Weights of a small transformer language model: 3657 steps.
Each number is 500 + 50 x the weight over the matrix's rms, rounded and kept within 0 to 999. Layers, rows and columns count from 0. Numbers have three digits each.

# v: layer 4 attention value, 128x128, rms 0.102, rows 71-123, columns 0-127
# o: layer 4 attention output (transposed), 128x128, rms 0.142, rows 71-122, columns 0-127
v71:512517542479479460380541559502518460522500420481556489462542502448552537438439470427393477497563584458506451531510558477491421530431515485493423497525563535551508525496472541501570509499525533505533442503414559474551561492506531518525464470525500511625550493515467507451449501513469474473452427555443508389448543485474615529517480582457486462506478534469441423387470503481502467478453
o71:557514537522453472485495623624491454478455530585533566547489508516500433505465484481449541540535469571500579413442437506492508462448458544512473463400402518552532455432515572543489458454498454481437506570489460442414591554533526476506429502499541428501482487522454531515436476501514464493512531527427552523443448486531456457533416457418536604550546563506496514571445505507618549548478
v72:509514481566552518432468559407511537494491413470466464509604596515464590473587535465469500570499422428484523428544501520493476511476525505550588470490481461455521441502555550445487460485545453474569484478454577435513510460350524464564534573451498476530551607443486506487502493476501445444521458552552444476487511517530566521495540488544506451476564586511442524494537545516445457556552
o72:513511553476568539477459495563503485484447587465529579526509538526533486497507512444509468471476429435475460484339580549454446444478515454410529502531413487519503461676507574446508570510548507502493392572452468489563581524549506505518427480553494466449604451459518517423502610471523509520493581399537564479566470523502489519510500501482499565425533521502531483542495419536581504513494
v73:421540394596482497547463545564496407596520581511527479489520508387509511488433543473471486554483418467495447444516500584507512426534491482522401419416511570498466604476522544455513467440482576547454513645525457433609473454581449601532435553575537435433504501445424471516474534537495464379559478501469468534483464454505460466479427549496577515493506485386542421556553557428478442559510
o73:438491495446619526424487534404428481516497557555421531454474475484480551468532515562621506584493457445439535518503488542447475457616487517455623522514504432531506529491454497520419410441550513493567533527414509464399458480489635416524526503456564500571509509603535572609503532436517463454543412512448500525532526489513465520527532499428495537605499533472454552507436442436436488499444
v74:465572484516521394443370522512463489539423529500527549506443492426529457499471501428488540506538502537492533493598512553481605577420621360476602550486529492550617598507495521535498473435622448479483558529518563417523526533528549422498424569544440538528449448536471526530477545430474527488548505465463469533450528507450436556447489567443436484555484587453438459466525570445452506462541
o74:470474509486466428478542517515409447578571439587471538493489508528475632520592471501501547399489450486580495467449515491469461516531433419507504521403456472454447587467572458463498544506501466509466500537462541476461405486467476568556517560560561448509492468500582468502490443467492487462582480387459533470478570571494530506479501466487469573502458603486384453465554400380693526513486
v75:460579535490409402528470502515542526457421468505578554565401506493514537462499530539473455447460552449527514400483522477568562510529566463419477504473477417600464464508673484508504478442580410565492463530589571548497548433462591367471448439478524534467471523547470398451435550457487455539520430503542495476449457559373471480499439554473490566502564527519497576450512488462519505432485
o75:542561568467460556505576476437494436482480525529521483519571439451532640550478541501499544393542547615518575553477465574424494419558535488495434423400584549465467553531452488495436466521538544434435543451431427458528441552441406529572520492465485484493536493552517416442492534465521566475518568540427528401508532473546503451525666515448473506470468535515480433476521489480529454506454
v76:461535474487544484532468491481436488506508515494536551522507514490496492549396536556438502508517590447429524598478450560615494549577507475501502489461455491531459485563469455538447522525507458498500613501529491436517518498511470478528395487451461582510507502530528471505475490563491421537496448536473488586527572515497485513476484468569408512587463536497600578523513477484523543487452
o76:547521471525519520504514529481603517519517468465500482498550448476473470512524471537543467513539496491479449593563473531505548505487483526415470555407553522566456554481450452505504621446481519424504511518494463507500448434482554532546507581497477494492499425538422476540599515459454428467532514444470538505618529465390476412521517480516633474472517475557427498458514478565539449543468
v77:461443555500381421522537554472564513449453542487464518539412520457461558485519526492510496515438450567503516538499500411423521558531492594480568539489418598428488480433461477465508461601461488539518491478516540443552482549483547481568492471478584480450523559523415552395578474534478460470485470501516533479513506473513508557540566534434525550519525520449564566473502467566446527500509
o77:529536495559482520479449394526583545577460475551444507476499537467562452491471500576596513565536436434520566497506435477468481507422540454469424446551461503449496472471526516566445524516510462528551445430479418458538455539513422561447416518552457588476497582535521541486485549513500509462443464484539369465496375538551507466472514471502565553425527546575407538493586544393416495482542
v78:522456592445506485615424616475528542469531569530606533450480441519497424524494536500585558402597576500509443479455564461511533500416530497494392535524466588597530458444486635474453532620560493622580470527561500520512469508541549525466463439493506467620519476524544510462460514582585454460571464531505493499505488509464629527522489541461542462519492516475548522567465540471503391571545
o78:495575460495474562528520504454469516496397584488496501463540486469463474468336405514384392545523432433517513499636502535455459595545529562513472455514352535457411498505458477459496462437461453425489538419509503446487480486462507534536482514524564498490477525505446483477573470421433578490486573528384498556556459498553469397529482527497458460577502582504550597470504529396452602510534
v79:449548520469565480471532512539444498538492429453463473552519539444526500521562417456537468501522513505563489613500531503406534503573459524612434405498508522542468479494524459455556513533542527427453578503551521528536479393440529420492502486506515558535400570485556480435563514493491536506387444527527491487557528423553525477469601534446425550504484473537493475407427426490544470491484
o79:604443564561504524512545554462468539447434482528537448472497531509486473528550519543444582503524476612494482517549581518544637473466399457467490452483511504526514505524437525516503535531533534522453478414617530469457553533591533512488462443423468551435482466495511571572491537462616556446551477545486411544435364436505461515521510456436543442482451484481411496551597503445545476498569
v80:440519500430548513430491527583516428514462514519476559496480491560486493416471578587566517519371533521415486579560635547539563493463525455460458447569464485527466522401428486450461362443510536469426468504509544561523442471496451480551393497427473527492469517529558406470488572517446456551458485509450403398439433544545456483467580529541440463460627440599451497471561503468372483551499
o80:539508412533455467529587572424501436419550496573533485485496507585570575510546466464526507573476517449522517548544446599519484399486516493480498546440405504406473528494583528452503440548508546447587476454487448482521476493537507489524487528479472458402564604446459538580405699430527501447601521459485551470491531410522478508524544532480523435520496460586497421494539540462522524511456
v81:453528390427574481539525549430470510512516522524527518547487489505475572517527429567528476450627495578463512550502498500512502481460472443488514532490517470530524540574515413469482460540486495522511434436545447530402516480504356482501411415464531453491529507442496487428489500421500567478557575484474395549550514508444514446556453530461507483559520595469516523466577424445495509485535
o81:554479475464505427582477490531532394461519440467494423602507437556545497459441464501533542521552432532588462532486531538450579476460586526451551495460583492483475463561542457513477508462598506390506475387429558521550506455419563436455527546458521503582507563499539501483485458553490480517534573472514526560451535554528487485500501535473451508488399492550538526473434467420516462621558
v82:568453449456481534505474450517532472528437506392432531452491502508496535573627484570541575546407461422552520487501433514485498476583422518575502513462511400514500622479461367444520492504444465602539452452405524555436452533516493491498473459497536472403501468496455552498417625460455483467485509557508484470445456526529523479425465519457518531531516497535535574535535557454547506446411
o82:500424399510497434567493441491516484488525574553498474461584494442555515437523521508550507518531480455511480524496396449568459508470532533462514458456615437515606556535661486613433546614423575495578556511580519505504541534540464485466529429514470494533548515520505515574586466457570478630498477451458545486553586550519478516459559463440470492409477374484496517488481464526434420496544
v83:476498515477453450549438424452481457465522404498449438516445539592448486554496429521550499524524615532501522619631532517450436506509451544535524486546466551477541506518443444511436657444531490439506493591568536486501533530518507503428540487521471471479462598455392546526453521510479524564540545530534610555445457492534462555554440501435445455472478485514495465493448491491466561401505
o83:553458547550526484521493524456582481507553484426560505512488473493453445483460519473505572416461471456511409480506605529522552515498412438505500490462520538494423378466504568511434548628444533560594482511559489504383462517500546552458456558573512517547406520471553487470500523514429566591497478509597390364531485476474550555418466532523436461457418529516433519531520426480518509465542
v84:505566414481571461580567477406427533580492503370436475453561567524511482521551464638495462486400491493430517493542488513476494432483529570477553396499629571526338569473441490560441490548467563446459527517489446499541505523310536510457440451524508495432591470529522524471421453482541445515572473449465474467488511493393472523511578531481484505453469517435402466452559546522503468472521
o84:498511567464504506468526515560488501498427579434541502431490499409511475443487552557542437468511458435533492573503599479469561520544554388435510514537591392439559532494535561418489335450476472470501438386488489576491587500636512540402468584495493525520509416453509508526532467538599335495531554476469466493496626453542591445488552417467486542518477509491477443467372389547421564535465
v85:419467559424489573489418511474542490499527547501469546473469478512472458443478424605568508402435473509450600415404422504534522490407553411566477454457505538488475491446511542489533451475538485447456490466532530497523474445590380504593538546558466533541571542481419560474528550513507517504542474509542514538547517536415570517533546399560518598396487528493496495504470585508528438434580
o85:437487504612437566549500483574470504486468488581446477523553509534533416519585499544479466536491500418524489424510533522494419562502593526554552548489559500408491414560478459391502461519530530546476511473518503502485541473458518357554428541435519504477482569530549516430480486463391413557565559524530582491459396594449472521560554522489501445493573496487482474415517365535533473502434
v86:518520521516382477465437566493555486446448482441375530497458468505455485551520406559507544510462502495507498535562558445607487550496665464488552497457477472649522467537527460487516468531464490518514496430451561453443543440511499480443520499609489535503468517524474533547518560476527480610475496525601531481524524422445536545568350463448568511516465513438559464552505479587520517542487
o86:468433405512496574453528508554495470500487480527566450504518493391582473388446546433452611451526525436504521345460430415469437508430445556517488525436528534465604390542395438466514485564504494563469570480489479514556497502534540544533446465503469470493453456525540442587531418503484474505540534505409479428525552657410562476528500541572539392443563504530484446493539484493518376526495
v87:431589599540553504475452567558475525539478448520493482508507504512534456534508366542532598477577534581410613488475376460563463534472469504457501515497468468454519464542504546412526464410482498539500438462442476574522473487489508431515525458513459480416468487540549499501541595517492533456572543477476528490497402543511569478531496553452513545472554464515458615537510451449463497568554
o87:483430488445458557519490450415502515515499522434476524527458509482480489446490633467425530468440553434528555499570525526533463487438479450410586484454538503434566477525461443515624477490428528503589462570508510401536488400429499414407495492464465445450486449553544564477429578555533586508471596498529507543451546488562417499498454499504478518529470529428554546503445503496552588561497
v88:461615478530570608417507524494492424571539525521516501508432528411587473495491476463517521542485459559492450443425509479552447428493465405512523545517437524522439533516464419470542534534433436536537539539425571507540528510396577499447493529549564446456521498516483522542526549457490436444514514518504506479501535464458551519479505499496481460520574505469561570445491470465465493564576
o88:564524487460565493585480507478513556543549532491463523491427542530474497445547531580553599470502436456433491513404585489473445360561493552497534478469549522488594518436490479473572521433536515507504574555514482467509525479461506416419419459509468480509484467479607442540563450545568483500552601505495551547537458506512501470517511508502568492513488475448582513487576587449452525541511
v89:490399461444455539519347601419512544423484484519489488484555405415446505499485427452473514415462573513505492581420483550494515540521467596518437452502465516494450511495580556525555531425458479512401532523502438450519412512493463434618541505523494586463444559589360542397501475611458475570505536466476469554466448516431462615505536483466570581516548426490467508434514510482469448527545
o89:544539574437512554488554468417447547543417490472543537513514535493540453505491574601507478522535536569531448502552446415529439526404566502452565532447499536535514433461508423492479452627566535489561551457537523425467435543459517535481426496503572541365421506544468582434468590428496395566471437478579489564473469511515542427632540500521428557480515506495452526494412465452419561453419
v90:443474537463461464538558461498595505470489532605476498483445492603414499465442478523542472451417593460488531462443521446479493502487429501493543500497458492546522442506486462588494433401638581467613588530482542495512510499583556548493522492472591458503440583445514480467495515494568540433473469502483556481472541477455428468507544458493538566507588499518528491494577465514447528456453
o90:507467510504523528385468531515489483578527453585542449606551517551472453481397475505582458537518496528538526583550475545472537439426470560554526539498456442443444511501469468458461497464434557515499488528485496553586466546519498490564453495605542457522430487569520484476429578532439491481533482515465475425519403414449505481436530503426446537475459449495476474515523568488486404556633
v91:522510507512526433572426446552533466442509521492407526492533614509487499455474529587516500562559450481487528461527442505579521494518599525491505562474541464566485470463463542538425543476477497578382479429435454493458532444464539545508461458475484525536480461584416454518503588588433497508458554542451456552553525485568529468508450448392554506492487496413466490544453511505456535486552
o91:484432510536553523514503495444424440582457474492518621456552500455452447491487528413402530508484570390514567482563519440454513565485534539486492543539503456567554490463567502470478449541522510431511470519463470526497418469543422451478521491507502499546642490512483434496441533450522465455495496432498473479518545490518490462493522650502543495469473497548442512480504507496530453531504
v92:473468561476528433395489516597547437481408560473519543499391524501521508545505539586530447470510562518395613480412460533548475479541546605479576475600423502542420483494475515489526500569509530520513357504512547529552517506465495481454498460525530484403488497494472518609486614496503589456534423467501490470474458489509495503560544537587435487420445389427500573563540573438514479470511
o92:462548474529352551460555470474636527475518526508520472499553479485452557451455502563469506480470500477497480454442432624529402486547607467475539413410487445482555533513525442490551396397466493490547466519500452503515469448568504443499496549451447444536593541497627508497424517529464521559484503594510472558603549394519495539423506543497530539466552485489377520527516534532541584436525
v93:526510475569361491493514622623491558625460500629498464451423540532483526505502439470477529521384443422515529481500470454439498449513490498500556455491408580494440454447467506445547575486444455485555544431416460487431592487519517494444393520512586415414517527541484464411423535431509587613494470567568487502548451417526502466506566480460457408465515469493532509352484440433448522567545
o93:483464524423617478417506460513585499426492569564578531456464485500517412469528495457534537408549539508536490527490528500521387522508444453532441511549545389559551490496486419530515540451502495542503443508524447468487458573600476487467434482466500494492504574500546528470486525515477466386599397514394413498482447539554400546462589415497477471511491557588586510549524619471498553640476
v94:510487526478515542481565405542440607451489504578575507491444522525480416550502515447510527470491468483487529577463523467537523580522520525449529444484582504542547501546572494530551512434524446486539515493509504537524545529471495367451414450473482504553524509566532537439509563455467467360558536476541495459546444579497516517581466488520523552464367503502503467381454544481495496506504
o94:553557506550523557519520537519437477453524563530475454470506450417528501545521523562502472505385531620462505491549451594472503499521518454534494426498488433527446489546462482513495519509410573458436481521462485496497480439410423507523548419559515511506506444445530516488517426438535426495485596471561413535394567524578506504457471540516492515519536512486488470441536526516569517616526
v95:461562647443473503534558449533565539509579570432534464516519524472542496514470455484543516450583490484485475514504475508482586573538565585488562441485425496515499494549402528495577473570420512522424461561588514419502461438540514603598545531432529436515540524423481423601468469523492484550511558551523402441541477351535533539476459497484523509441484520462487419530553548506504524499501
o95:425435448466491564481490497451504519499450413373455525472536531531481392515489403417514479539460504450440521462424527545534514485532532462594396507467468548453548423466505532557481497517545401444557465472473614546553491484455485512551494478493417385542517520541674561547486446514478518498503458527546440465543395574510473464490524463537492491526534544556354539558474467577473403521500
v96:420572419493501562510420448470538473569544553478435604498495476540552540446543620384394487593563522431528559520558542533481468561488572544565543660521408472438496463406514486534498560517445596559434492535503504574357487441476477500481566481452579522445532474474547467506413439514501531514464493546595443499558504528523476414522433396522566496473490549549522594551564468498577524586453
o96:506464446547506542494494517448480538432479543421490454480574419475523525484521448376508515455464519536493523545426450477474466437548536530482406538565560440458562462586617433488521516478514508478546470476509427478464435517510517496510499542505451486569509533525431415491465566476452548436363465467411569540491390569448483582517503581634542561427425408544563478557512519573459495566545
v97:516508524479464498445483497493539529501452498468569476478547548489528546510514481463509508530486391451428543563542419526517518486465583567469526591438479507488440454474518540538518499455496555573489467542530544513508504463450482606458523446517512467478543455421501478515530588465443402492441466514506416567463501456512504511552479481540559539540421503535511541539552494468530474464404
o97:448527483509488561528488530421456562396490516505459520549478520485438555560542503410614486403437428483508561446447454500477520451473581582534470422546474465537496496559588505545479487511545522518492500538497535537463497451488522505438506531543511474465598536630469569503535595587509485567435539455460483513558617514498522529506496517506533509493513596515482471508464532571515479535526
v98:465550523438464471477435458516384481596539617425510508492545521538466557503530490442482459514539478567552505554544537573635439529542471484459400580444487514554540548508540499512492423430418467501418511471437498472534438532473447511514527454541442428467553494557459549485527390415505479415551413571453492537559551512402513501478455450514496510508546502512518484504550511382546533478521
o98:537426508502519571493503497496499492390415499500558497460531503458564515479559537627557486470509535473440554535382575428478509445559554549530537534436553472533590511498586450506546516555457448508441456522446495374484501423425560454588541539489491594559490474535419418539499450506481488512483528511487578463544508521508521458605395502479415499468520498488525515455496535460557465530487
v99:551511541646495596484540478558497516453578533504394402475577408511463452499559501519537453380553420531423481534406525475481556407470578487459456596511509468499523604534484524531467462531509561508482474441539526427532476509463464400414396482449395544536521472509515503381545476591543509533450469447487479553580438515507526622550553515467506490471491530584522481467514454494495552537483
o99:417554339511520453505520499483423597507467540426474483565376569464423491558471528546433521513518422523549536528572508445596463448496539479472487509472453517513498512489481477469624522538524626547409566431521502533516531463514488520494478557541576549522540561429465538456390534515485467430559556576501447462457508582574460468499431511552487542483545501603564467501560518480557450475456
v100:465479513465575541517485512568438492442523526480510508473551467559482487523508514501526508547458538450532492492424553421512551504441506486478470525490511485378446546438526474502529552523574453450499475489499442503465497510426419508578548541555408498465427441525537492511504474584515516524487464474519481562519394468464492453371574519542461492507528525558482420478512453460542505463501
o100:480462539507454401441510511386507591499530492400522525517470557513508525547589467425514471468557514505514456555516485554571491495503516510467455564566522549475539553538514468443520525524431505466455585463586559541558551574475544373503468424426509625430508507497505476396465515485508460504521435457449505453478535408464479546563520489498475523399460529554557486417565452485479521523471
v101:393488484543444493432398480486432572456439519440476478524509426475546527466457551550547477606632507550485565508527504555500438510499490450440526527518530461505438476517490534529384479513435453486493522547475564516404501550483468526411575423543543520478570517556421455467514618492545490390577519526594443513604427448547484542516500454540539489531492583489545424499521504489575460434513
o101:387546565487491467617505563546436481496494454493478551534461533555439542406524539437520548433357495461483392513424525451489502451540496536548463466530507584535551423548483530519533476438337482475498530396452452555486488611505519490567569556462462547499531473554496447512475519560469455587482583515485468587462540456682525505503524546521523500421525493520481526479514460472523419488513
v102:502522535557463523511470516539536502540488403467408475502447511420482549542475517538550451458470504525449509477495524503541525410574537537439459605463526523523441449478591484521426553464531529513483492461456558516541556470546579525508403488438509516609533496562514512444515604509574492442495495546604556463533415509524480461521547424513507413621503533542470495460504555551443549466492
o102:444479432550618490535452616473532529501452574508454520526491484535584528502408582469515501436523460540510529529550527451511510560538533536532536397471487481555524512470490567442480523460475537473520571592495496509495487476479428432536489520577549480400527542475422437477526542506491512437445528511486435466499549496604475522448594536524520509490528559481430439474515519517475469484508
v103:475520496539464423562490545534481537519527490451482428471519597491402517471555524566472460500458500479532528496429576575452555544457562480529508495433499532479449454483558480438390521588436425460525520511506481424519508628550420465497527449466555545535474503509519484561446563447462566494483441463555518577522627485450488607521477535521514457428472476455485570533457483397529538438350
o103:454547511441488453546540462507491551385460398605524623537596490473540447505493474572482599499493447425441472496502413481557530523526456472479438430568517423545455592557422521544474518519536445405469445470531436458434455525490551550510509615503457490519582505494500511531427456418518487553554536490498539388494540442395494492419529438539458461460455516568475456549528433572545475441519
v104:561513456483532433503543565504450530454559396535455466493457528447470510529563610508532567539528457436493430450464490486516466577497500440499486606427475420448449482527599479518483544462405458518510599598462480486449427517584524438450430614513517580516455547371487509416455462474523483495461551443541495482544529500455553496503459430459518567429487450510584502489578480425558503462429
o104:562503547539556454524573416471426555552482460539490516523491509592501623465484503554499504505440540599526448516488460451526535459521375632491449538469454450499569493561444451512471563551546516479406484480531411468516452406483534507510560414555487548508502493524526428486512450491493550443501550453468464480600557528445451457529516429562456503452428386553522430650549425621473498503473
v105:517558635512456535480448538495545555511528444507468525455496553537503468438475508493463560468504471509522459453520535505503468540504534469409533430450467603503581499482416438472489590494406549537499601577585472563454550544522455544534473493463506462460417460478490573477514497535529506519500490516429520482426478469448479408495548512427475531588464417490523492477489550464531389488494
o105:478504499493478461412610567497501518480544477517399458447470466485485568492468474524598522500471533499558521477519602500550461453505470527496426516565482503507547463460512450579494448480428446481472581553479497431330415514532409501387507520542474471440513464522449469514638454519567543500622546479534448536493417509443470538536481495451478452435446484500558486468415529553493435481449
v106:629420579557476539539513440511516488516484501478492489533548470443529501495460598477432449608565530452490520506482524461558517498538540424537515533430614467574595536488460394445419505412547499564612501521525569427489537598449485597486499569510526423479499535603502474494406538549566515507546499510471510498494496419586606498414526539500523524482531580522458488550499440495425621497441
o106:384500428452565402479503503512501409549550484534511509423543415473453534543528488414537525432497514515461494496521477507509459487540501540378498476501494592456548584487540612561529460540453459443533498531488471529502606613444559482548498445586507594575531545488492547433531516463509534507539488508458466482546511531445439448448489589452546552486460515493518502568566574427486415422512
v107:479524394537420603421528533452424475656515524490521579436482505476451531499389575551485415500505456537539417533495466564506538451475411435481527536542533435565561445435453394562496428455594493491449586570437576521451424458523421560517540476498445509512562507548547512553493521491516489460514520515516509457449556417550496505446517493486386459502561532571439408457494530497525388602549
o107:543521510520501391513573601529433417446544529547493483471541521510488555415528465489540505522549441466524436430487546488487503508576537548485592555471501482503520591383516528493554541434458540571485541515494475508453645570500586486603485541520470515374459495559562499447551528506507469466500454580499653545493531535507549473476517461615478449532455550500561540458548436496508425549535
v108:484560388419420445510491540508456491531567488601522519544464459527472503483529427575464552553473455479510487471422508393443470543526461460494541501551548435511461523509455507499528521500443498610541539550468586478490488598561505568449444475432547491476521487518474570473482492450508423484481480457484545510463508499517511425466516499444474517465528453531403549474518482494520522509448
o108:521469587566591452592515493524531445456523465495529466535493442458467440461529449516558495503489530513580545555599422531551449490481432521533542558457513523535529575426533492566478435516444460396523525511523497451527488478547486500467438467495429503513568546496554434458519507536594465449455575523471500476535489573517506548462505435539431524530497561386527419543516475541406470434518
v109:455475515527523432510469584507549494532499406485465503494376551451455446482543503440427537530467557552434457538472484546474573528504515446527507477453506437488495443477551482563535481518492499564586434470521521459506534500494527415558456450597548458455582522471523534495452404516452480481507504418468495457443527517500562441515625483476467472473505546488501510405581600457477421508494
o109:592500451477511518506592483490476492550438500607510497486557476560569503491400474442524561575587441517509532511419480545568456447459525368503510468420425386473428635537508441480530506502509501517506508496492480474498550472506526534419535526519509528462437534520526512395555405448487441534494551524495466501534478499504464539508507494470560559485436566420421423528489503529469527531435
v110:480481547554482568587513485535413546437468404565532518380593561419544452440478480503629529508440469512437542545431424488554491452551528487396552604475605542453488532467434554498514474396515410573537447528483491478477446565563482460566452524524422506590496475448526409429490477447533495480467500473455528478499490546373592524550437534492535518445521454465482543551507556469470551523545
o110:446497465504513461454497451443454463597470505477536619466467499532468457528487657522445452464493424565518520527548479423472478517446485613492515482526497437405389522495484539478598493595465502396485380484422459436425422412487509340450477389505462476504470469510438519510496523566529450512545521511505591419483544465536452470475457404438385435493466579510482510399503442533438463508488
v111:516521547434563563491466548512576434520545456555499584551433488524572508525497459522537397486534482486535499457476458499518450541512484517497473515557501491430533444519516516442507521489501515523443482409434484554436490584509495554470459446527540490434574554600517463568404527551643456454499437434411468488488545378537558515521483464454469464549502528460431516502520519486470549591471
o111:485591488538526454527521555496517488501448583466574456392590523549498475480508530489427493481455461399512521486534506551561509490502510564570546517483486570510593522409538448566529465507588465417557480536474469592559523474420532457495490550520459476538485549530540436517512506454514485535395464488503475516449406472524414498487500494491563565550414558586556460534498530534497518449569
v112:456367480480513546552460485518555504479498530546515479486579390555520484435484447511528536469464504526554612457520452548368483479455447520501425421528477442419549528499573513584419469525512418385499568421500493499514493446476535466498415474495474441449470543361453509494462505519487526484467605468469599553464503559444508522532515452502550555442506503488561393474454494574525549552513
o112:541559531414510604505483530500502569592372479550443456551423513441482437529596545417496421607471485538437487558531479441474520515434498451493516523466512520546461424536560444486462573524521527593517457440486497591436514485537428481623623518497582448590451542529590507443491560435498447507570528509531508521492500500531551542479618546456471490452517496549584525474566436488476547432576
v113:513447548485465525466428502493496499492458519529515530520554521473505521603554420510508588456574456474414535524531515487518474498477490528543487443476520414575487589524545507435440478462449521554563459461456481514517560540412484466512510484483490515471550494455548459508471474520549507541512469504579435522593555528516497511580553407399449451475531588497444511521446594510536452460450
o113:503516384499537451488465472452471491478516587513499495493538482486528442453480517566477517435517496505495473447481496456487444476432491418424473475434537602530588511534495473418470496497608448499460417492525495517583478467573533565488537487483522516403506470579488517462506514512469447494435659534446463489482542555549453563466419503432448504518472425454487544559443507489540499502466
v114:514461455434519462562608587404531435463515493460511493436505496489426562568523446464543493475500391408531559431582525459474524529509508471431519461550577412452491528548539568420536426556455472523543559489556458494512546564512457485476454521501515588475433451567598512392557469491477489468520469503478540454453452523416528506628515590539450509474477520540490529503576451525426562520478
o114:503480530508394474484525446478596518481476539467526486499451445500557537501388519520567540432473527556498498591471531413538535547400550457468457563531434577470529558516443548557511410505485554512414440522450504506618480444448537466487448463467541496552579512422429511491455505442596436485550489416466518592453583535398480524467526412502483533597589561486570486512383465506551536509621
v115:537585477512552439471528525487495464598546524428483537498468475476470423474486475433491471475441434518603492478499488538476492544558552443497603480546576451581523604501432507420590445529499478557529465478412526471401494542430562491540510497427512573571468417492492497474472540487562491449490478529442485543567554536532483574505541421456470512442549540500474431486516509486522460546559
o115:443448461542515464491563541585461416509537543490534574491570565533485486540512515515385529481490492462505501575472520451539483504469514409539557494467421506443560534482521468541533481523507500487328466453547530418436502546525481535491410475464540459561569465496489475605494428485539400407512513495520600592528477556480478510448554490560516509537408454402514494481542489419526448517525
v116:507513515494536486514484513522602516550558623517562580467454571462485516452577467540529492465506476440516447428491466478495507477475545457547541481509562467544543473460526525487558470546512639529523567467554631501473525547449466504556581550452419560485566513555430494553495420495366469437534416542493484541488575573534549460554543488456476444525507518568457452468513449493520542566469
o116:495537459506526529547522493463554409451496462419491558475516528445438472556447414482513552522523515496524504499491528537473516538461507462514445464451500440459543543466563498548494416503614548545430551521433555487575514535584465400526477551618481586493550486479546505472436454479485531508459440466466550511496367567399525593512440462488505566585527482457557490399606523489521503524409
v117:428496546421492460533481460453603460529540497483474531488461437394480490451408499475508593494397464519439515479454567463558433500445430501472528512500494509478472407542508617607494568532510457537481425518524521512583478509529526556460415571547535538503430499495498539503487540552476520511546441386510447551508465462488603567581470522484568559420504483501490531522482541549582423508508
o117:419493515500454554558524543553442594525441390597456487475471576526468506556494480534475522487464479567471571480624488536491478471564524501507575592503472660457543485508527388435473403495537484510413446548497463448516453488509546547468408469555504459498468565450507421476488487529525504574431523550505462511532535552498412525449525548608553504553589585501487556500519430580417552543432
v118:594509492669446458508511492517509467618512484514522608534488478441524482453494516525462479566523492467538444443509569505475568440473544536531525568596464482515407498516503538527364612483482491495524547546507517510499486527507430537447421456526540547478463486480462461558539533489544434491548535489554544473486546547358528473426469432506540532528543498467539418521534492404518527517533
o118:486573502379556553480507432498494654513569476417519488429463396493463617426477520443510477447564506466491430470594544521342487466492378530533482381462438486525534540454492525447520551495508524451442551449470502490513487505471539433552497516460516493544522578494462424548495514489527488520540523549433536500538496482549497516452592430568484524481458535447569551570439509525411487523491
v119:594438531551401379522517614514478459430459487475456475458471492536476439526514448527463506435523521395566519519558501443503454520457507494411496513396525458465554482483511560527519449485454498543550490449591466485550417418538436540446501450452472549536480562406492479501422527477519478405514471499493493491590395550488520493521450530556437632581512498492595489474519490572471480450540
o119:482385537491458570463513510596569456522447482531434493563508516540478538430474570458565395427442554491490562469592449569511475526479472473554423507501439492461522442532419484576411574460525559497369466588448499559456532478487545486521568531557449584485515501549432489592502457555442535552486440566518500484477490618575432430512478548485598469439578539538587497503438413441436488550510
v120:580524554517451485450428497556440562416492540550484504525419569524414528503517463464444536456477583452462480497507494475461498444501493519434437529503567533520498515538522432423518476511394365562559522484600526540508478546568491467510554529519469491436423536490516584471515565499591487595509555488448509426607520572525569517546533488538453484509432471466444598425489565569476505511503
o120:441473520527464497524427456484567453558506507483456455528543456462504433460486509579546441450480601511565494465452505518468384457511519442480397516457508461478554528434471465512573555537506515519510483572516456407474526578492554533521476409486476559398452574563504492565562473396463484487569585522537405519401504558529551500433418470414529374536460522540539387556504531517525567403460
v121:461498396393554492506538538500498524545422475528464501394544518600517526526472545455499497559527513517452477517488489410493443572449505490591474520579485459530490568419452515490558559501511505466409508473478539434525491440531566544477460518505513488531486443458478556504503483550481491467394642419611503422492491498564573518500577505474496542653580517465509488491471489560429468482492
o121:587487489551422456552432599564484533597462507501484501568453551475562457460542378496459456528462503514526497519526433502479481638469421569527481463394471459502507547550535510477453461479478500539649509512551493560502492538506510504469484474584437511561514583502502511450471564466452441421515422450424457480485517467479555487615499562525539472491449527447442613451529425493468504537558
v122:514456450466546553488494519422395484476502478431553488530410547544493522485431474493488416562518632560569532592565536498588501530543506586534519576482495565525369568513619558462542563537455479475518532579536528522490486449455448492502490456636472560482480526499469532502482518510429463536475499554515519613424519414507510443482503574525542472528519473512455398556536527487582546469432
o122:559474578467496570516504646513558579381594394463505482464484531410533484454434528362484449446498483557534424467428490545511593462509513509503519503492533499516542568466456532486465513588541428478531503467536491467476513481462496486445455508372566569502488523556397454561540437452492471513500470483477515470564530397488579514534520449560460530482514499489432541490569520472446516444480
v123:479409519423551498586513517487487500457435491566576500499431573485481510581452475534484558420431429532559541581476540466495554568519488529570451474474552555420470414540475572490503506393511410460543547403545535530567523442490476488454506492535487499507383502500550558477490530540525600508460565481450507545559508506464507537592533438589437480473506476411389488425580583501406481457465